python train.py --num_hidden_layers=9 --hidden_size=448 --num_attention_heads=7 --num_key_value_heads=7 --head_dim=64 --intermediate_size=1792 --vocab_size=2048 --hidden_act="relu" --norm="rmsnorm" --norm_place="pre" --norm_eps=1e-05 --positions="rope" --rope_theta=39700.0 --rope_fraction=1.0 --qk_norm=false --attn_scale=0.125 --bias="none" --tie_word_embeddings=true --parallel_block=true --init="normal" --init_std_qkv=0.0292 --init_std_o=0.0 --init_std_up=0.0292 --init_std_down=0.0 --optimizer="muon_variant" --learning_rate=0.00673 --beta1=0.95 --weight_decay=0.016 --lr_head=0.00558 --max_grad_norm=1.0 --warmup_steps=200 --schedule="cos" --final_lr_fraction=0.0 --batch_tokens=65536 --max_seq_len=1024 --doc_mask=true --train_tokens=427700000 --max_steps=6527 --dataset="wikipedia_en"
Each number is 200 + 30 x the weight over the matrix's rms, rounded and kept within 0 to 999. Layers, rows and columns count from 0.

# layer 3 MLP up, 1792x448, rms 0.0921, rows 319-333, columns 336-447
177,199,151,163,227,213,195,190,207,167,198,245,197,199,176,174,223,249,239,184,200,195,217,143,196,197,176,231,202,264,174,138,186,222,218,216,182,196,208,222,206,218,262,210,190,224,151,174,219,205,162,221,194,197,187,178,183,130,169,208,220,194,179,223,182,181,176,214,91,204,244,196,160,171,209,149,200,188,205,257,217,176,191,221,231,244,219,192,202,244,229,202,142,251,202,176,210,221,257,235,176,157,231,184,172,227,181,209,171,210,223,202
191,192,236,150,149,211,193,208,196,238,175,191,223,190,236,251,219,213,113,204,162,202,187,213,210,217,218,202,206,183,229,199,164,215,239,190,195,200,183,187,176,200,175,168,195,164,212,189,161,232,193,138,221,203,214,152,213,212,193,220,135,219,222,204,157,168,264,201,220,201,186,160,141,173,211,197,179,168,224,209,165,257,131,224,182,209,208,226,201,198,223,212,216,211,211,236,245,139,195,229,185,202,145,184,172,175,261,208,179,179,151,213
220,165,194,242,207,169,184,220,146,255,220,139,180,183,182,200,209,184,258,182,206,223,134,204,194,198,252,201,193,195,194,175,195,166,201,235,200,190,233,178,195,187,181,185,236,208,263,180,202,156,228,251,189,166,176,173,141,179,161,133,213,179,186,175,200,194,197,210,174,153,170,205,193,161,262,164,216,199,177,99,169,200,222,229,208,191,192,182,188,220,212,191,190,188,147,238,205,187,181,207,135,219,195,205,117,181,227,159,177,154,203,155
139,169,215,199,229,193,171,244,197,235,215,214,161,162,147,202,201,144,169,208,209,211,199,216,205,135,182,202,193,195,170,162,233,134,198,185,246,181,248,243,160,171,185,240,261,190,221,197,212,194,191,232,199,158,191,220,157,202,225,210,121,189,182,288,183,212,169,273,217,168,152,210,185,238,255,234,201,242,176,180,183,190,176,186,202,224,178,202,225,286,216,224,188,200,171,234,150,179,186,219,207,219,174,235,161,200,183,157,200,224,191,230
168,212,239,153,193,217,220,177,191,187,157,196,200,199,171,252,240,224,238,169,171,173,238,220,207,167,195,203,196,203,206,229,199,164,210,252,224,185,207,142,236,212,191,234,206,199,250,123,226,185,194,207,140,164,162,223,233,234,225,219,188,155,155,170,246,235,217,218,220,177,159,194,226,194,155,213,214,163,209,161,281,145,215,217,184,180,189,180,172,198,241,172,243,170,254,199,177,184,208,192,244,206,170,214,219,242,214,234,180,195,160,201
170,174,184,206,166,211,205,162,234,192,234,196,206,230,209,222,193,185,160,224,199,182,191,203,175,233,226,210,175,206,213,197,181,174,213,231,189,183,222,157,181,242,206,219,227,210,225,228,159,218,156,176,223,183,236,191,213,165,193,232,201,167,198,204,188,179,223,208,169,186,171,203,166,158,218,226,197,224,222,209,175,247,192,222,135,181,216,171,157,171,226,224,207,152,192,178,207,168,192,246,158,215,193,195,215,214,90,157,206,194,186,157
162,210,243,173,129,194,245,231,197,149,242,194,169,237,213,210,196,197,210,191,217,161,241,156,179,182,180,174,223,221,174,188,201,201,153,202,164,244,186,217,216,148,222,167,183,161,218,217,177,204,223,157,145,228,252,270,239,158,221,145,213,229,136,208,203,174,229,224,225,190,196,260,213,207,171,181,209,220,208,195,199,234,174,240,256,173,227,186,198,251,170,165,177,211,192,166,153,226,223,161,225,197,209,197,216,161,179,160,246,200,223,224
179,209,209,241,154,107,163,228,237,207,236,132,161,228,208,190,142,147,219,176,191,210,240,182,247,160,234,212,203,243,192,231,189,182,203,202,186,232,217,177,161,213,138,209,185,183,221,229,140,183,159,174,177,176,216,159,197,163,199,172,204,221,210,185,253,214,214,261,204,217,184,217,243,174,223,170,153,157,161,187,232,186,209,240,235,198,195,168,243,219,224,158,181,228,200,193,269,151,213,195,167,236,181,184,241,222,239,188,213,226,155,202
172,206,181,134,170,178,227,130,199,158,216,189,180,197,124,211,222,196,265,247,209,209,205,208,179,266,218,227,171,184,171,132,190,185,183,259,173,200,173,205,206,182,223,178,177,179,168,221,184,162,198,220,165,125,217,202,192,168,220,200,201,230,146,210,203,157,154,227,202,184,154,167,164,196,157,185,140,204,207,223,165,178,175,208,179,234,233,209,238,186,241,198,192,177,212,165,204,227,168,208,215,233,185,165,170,191,213,207,258,170,180,175
229,188,228,194,188,176,136,212,184,212,165,241,152,237,256,280,205,201,235,243,160,223,197,196,191,194,192,197,188,252,200,180,214,186,169,201,225,210,236,192,195,185,209,249,198,160,217,218,198,214,146,198,193,162,259,147,203,232,175,155,176,191,225,167,167,207,229,226,196,221,193,199,136,180,192,225,219,187,243,192,226,199,178,180,161,165,193,223,189,223,200,236,174,286,229,172,221,178,158,226,204,226,191,215,188,213,245,189,183,190,188,200
185,207,215,143,190,188,199,154,213,219,214,205,215,195,194,208,232,206,220,198,166,167,220,283,250,170,224,240,161,252,209,173,179,166,198,144,268,206,204,199,213,202,171,192,157,182,198,206,158,151,183,213,236,195,202,194,172,181,237,179,182,157,213,207,198,219,171,182,238,174,244,200,198,184,192,204,201,184,249,220,160,209,208,198,129,210,208,248,210,190,222,213,193,225,244,184,202,233,257,168,184,157,153,198,150,178,194,229,252,179,213,186
192,236,221,186,169,225,203,202,173,218,204,192,163,188,191,188,163,236,194,230,225,152,213,223,176,230,181,208,172,212,185,183,200,176,194,187,251,169,202,191,197,209,245,188,173,225,214,254,256,192,208,170,208,154,212,168,204,217,182,201,213,215,207,171,225,214,232,252,228,210,214,228,227,159,211,214,217,202,217,173,221,215,235,195,238,191,219,202,179,220,213,179,180,213,229,193,168,177,200,226,202,132,209,200,188,168,169,159,190,189,232,165
202,238,169,188,236,208,236,192,176,218,176,214,205,205,157,197,198,170,223,236,186,209,206,174,221,211,172,196,203,198,166,153,213,259,242,212,154,197,184,164,186,202,254,237,186,192,242,196,171,164,192,229,203,183,172,150,208,220,177,150,188,178,235,181,230,178,211,192,196,185,190,209,161,227,138,230,168,201,209,216,211,267,202,204,216,238,178,179,147,136,172,167,181,166,221,164,156,172,195,182,225,155,155,194,227,190,192,222,241,180,151,220
195,236,227,214,157,221,237,215,246,247,164,234,143,214,151,201,217,180,221,211,153,182,229,203,199,209,172,183,225,214,182,232,213,154,190,193,162,245,191,252,150,218,176,215,225,165,159,134,226,263,136,197,168,193,168,222,225,280,223,163,221,220,181,146,142,214,187,172,143,223,115,215,192,205,217,173,178,200,204,174,201,189,223,216,143,149,155,188,180,213,214,174,192,192,167,202,229,239,204,210,166,174,152,160,209,168,200,193,182,153,148,132
173,157,176,210,208,121,149,169,214,180,215,237,195,246,170,238,220,210,196,219,212,184,157,150,215,174,130,198,194,198,202,211,185,233,235,212,232,263,186,208,261,206,215,199,216,248,186,148,195,232,192,206,232,167,179,216,208,254,230,168,195,212,204,210,237,210,193,198,218,227,217,236,162,186,187,247,185,181,225,197,155,205,235,178,180,191,207,158,217,186,255,254,214,142,207,208,237,217,197,208,216,177,167,163,230,151,243,181,238,218,181,264
# layer 3 MLP down (transposed), 1792x448, rms 0.0452, rows 319-332, columns 336-447
198,175,251,213,231,212,224,183,161,200,200,155,231,246,213,207,239,165,183,231,226,214,207,189,276,195,199,192,200,204,227,238,250,228,166,187,205,221,216,210,162,226,123,159,225,227,230,231,216,234,210,178,248,178,198,205,172,205,224,223,188,178,216,216,201,233,237,251,241,181,160,175,221,209,231,243,165,225,214,183,166,191,228,198,157,152,175,192,265,158,197,187,214,188,181,208,191,197,213,150,178,196,158,184,209,184,217,195,172,198,191,181
203,215,172,210,222,122,206,188,181,152,211,228,210,221,190,167,210,228,240,179,243,200,182,206,176,173,200,220,130,249,147,169,266,204,177,193,146,153,220,236,197,195,223,214,175,204,199,190,260,162,205,273,215,185,204,224,161,227,221,177,250,202,221,225,228,222,225,193,204,166,194,225,220,195,240,206,211,241,175,203,202,160,230,169,261,149,162,178,232,164,181,232,239,207,193,177,187,236,192,155,219,187,211,200,214,223,161,228,228,238,232,201
215,197,219,215,225,209,248,254,251,148,269,285,212,206,184,225,181,202,197,213,205,132,260,219,201,192,168,179,213,174,176,135,229,202,187,204,205,198,198,227,163,150,234,240,175,274,166,214,166,244,199,196,167,251,200,197,217,183,245,259,193,219,227,230,188,212,194,176,230,197,249,205,186,196,123,224,192,201,219,244,236,205,176,183,198,204,206,219,233,193,163,225,175,208,183,217,206,223,251,211,201,139,194,217,229,217,186,253,191,211,170,241
136,230,215,231,165,221,255,204,131,194,211,241,159,184,225,218,198,206,203,196,242,141,172,200,188,177,231,187,177,207,174,237,195,249,203,257,197,171,111,214,173,242,191,224,129,231,153,192,206,241,215,173,218,208,213,184,192,260,177,227,191,223,255,127,204,221,200,165,200,229,237,237,162,210,230,176,213,184,197,237,200,192,174,234,203,145,209,169,154,174,254,201,218,191,233,164,229,181,196,184,212,224,200,179,241,207,221,202,219,162,235,169
249,169,234,199,169,179,210,215,215,214,234,203,208,197,194,182,141,187,154,215,224,238,195,204,162,217,184,226,230,228,212,188,214,184,226,159,187,183,178,229,191,244,201,218,176,136,176,185,194,212,247,199,273,189,226,220,211,192,159,154,208,180,252,194,138,187,168,219,166,189,246,231,225,248,200,210,194,199,219,210,152,247,185,218,190,226,301,216,224,209,172,163,222,218,218,174,213,198,213,237,160,199,177,155,192,211,222,184,218,214,237,197
195,214,167,203,186,186,192,261,176,165,175,203,205,173,211,185,186,234,173,140,212,220,196,240,159,156,219,197,206,224,189,225,168,254,221,178,210,187,207,209,183,167,197,241,176,204,170,173,171,216,224,235,186,178,222,226,151,208,202,198,231,195,190,163,200,200,180,173,191,190,199,232,203,215,180,164,161,145,148,236,204,209,249,187,227,186,211,163,216,253,200,177,158,241,201,236,194,252,157,190,207,150,226,218,253,169,217,212,145,133,138,203
191,189,195,262,183,203,163,213,206,188,218,202,227,231,229,223,198,186,187,206,179,176,224,155,130,220,223,196,184,186,183,184,204,172,201,230,194,195,194,158,197,241,130,239,165,174,213,159,225,187,210,182,214,187,158,160,175,191,177,266,202,154,275,153,202,159,237,158,221,206,262,261,238,195,198,236,202,249,162,246,176,162,202,192,131,239,109,193,246,194,227,244,219,196,232,192,141,196,192,154,222,233,223,229,214,263,208,217,203,190,190,196
169,217,170,145,202,235,231,206,218,222,207,218,232,189,202,174,234,227,228,189,202,195,201,180,215,207,214,174,253,187,211,196,177,210,215,190,177,187,166,217,226,182,214,212,205,206,235,225,206,169,223,256,204,163,163,257,203,249,170,228,188,181,206,193,135,171,188,185,191,200,212,149,214,155,165,181,209,231,188,206,180,188,201,214,177,176,197,193,237,134,223,225,168,221,182,226,184,248,169,198,228,187,202,148,162,211,195,195,182,193,186,220
175,211,191,198,237,206,201,206,217,222,191,227,171,245,256,202,174,214,165,179,219,231,169,224,227,180,197,220,208,245,238,189,193,180,234,200,184,202,258,198,164,244,215,190,206,229,218,158,269,200,237,175,179,238,140,261,203,205,201,198,220,169,232,221,217,200,200,190,167,158,257,186,170,207,235,169,231,207,201,148,249,233,259,235,197,163,175,186,208,282,228,207,193,214,222,204,259,178,213,172,187,172,207,188,185,274,172,195,182,207,199,227
185,200,110,222,218,154,250,188,165,162,181,215,228,183,196,170,213,243,192,144,195,245,207,180,240,233,241,182,238,218,192,254,185,141,208,196,178,204,198,179,179,170,215,213,180,199,175,202,224,233,212,186,186,231,153,222,228,193,238,207,221,151,161,184,250,184,193,167,222,218,155,142,241,173,228,221,126,212,178,208,227,177,157,156,238,224,222,246,200,180,183,183,171,213,215,242,215,230,201,224,196,223,194,206,245,197,192,170,198,201,213,229
181,187,212,184,236,205,188,98,227,254,221,211,214,144,185,166,278,225,201,161,177,238,210,170,186,227,173,216,181,168,227,244,226,180,197,212,205,189,185,234,223,205,183,178,202,246,253,234,254,159,120,186,191,307,237,224,181,246,247,181,203,243,194,114,147,165,182,192,200,227,208,145,154,243,204,221,190,214,213,233,220,143,180,161,192,181,273,254,168,230,166,182,252,173,228,220,123,154,172,181,215,155,186,238,204,203,214,210,194,179,206,272
175,138,141,163,263,215,202,204,204,181,167,195,198,224,238,187,210,192,153,195,182,242,160,176,185,196,185,233,279,203,191,227,199,195,216,226,208,209,230,215,170,243,211,195,207,277,161,164,198,226,181,209,194,186,204,202,215,157,202,218,233,225,143,241,189,225,163,199,171,254,239,194,163,203,206,160,181,189,186,234,197,187,176,171,187,231,218,187,221,194,190,234,263,183,209,253,247,216,227,148,166,254,220,220,218,201,224,216,226,169,172,214
175,192,186,180,215,223,177,208,215,218,182,192,200,167,172,227,242,227,188,162,146,218,208,199,242,163,215,183,149,197,227,224,218,144,206,218,203,224,270,253,200,227,106,215,232,203,170,206,263,236,232,162,215,192,228,174,190,204,211,194,225,205,184,198,174,234,212,186,213,233,192,198,226,167,275,177,201,211,201,220,214,148,189,173,185,195,169,216,236,235,244,232,211,189,213,202,246,192,239,196,161,258,175,170,169,219,191,195,128,229,234,217
198,216,163,216,197,247,176,188,151,214,179,198,221,204,198,211,173,230,208,160,176,176,240,162,227,227,151,162,170,180,196,106,164,190,216,175,213,150,161,152,229,235,205,175,161,182,247,206,244,164,209,225,204,164,209,130,200,253,173,171,224,198,182,191,234,152,199,165,211,235,297,155,146,197,215,234,218,238,201,227,203,186,226,211,234,188,251,179,180,224,185,192,257,184,225,171,140,186,224,192,223,157,201,262,189,188,170,184,240,204,198,235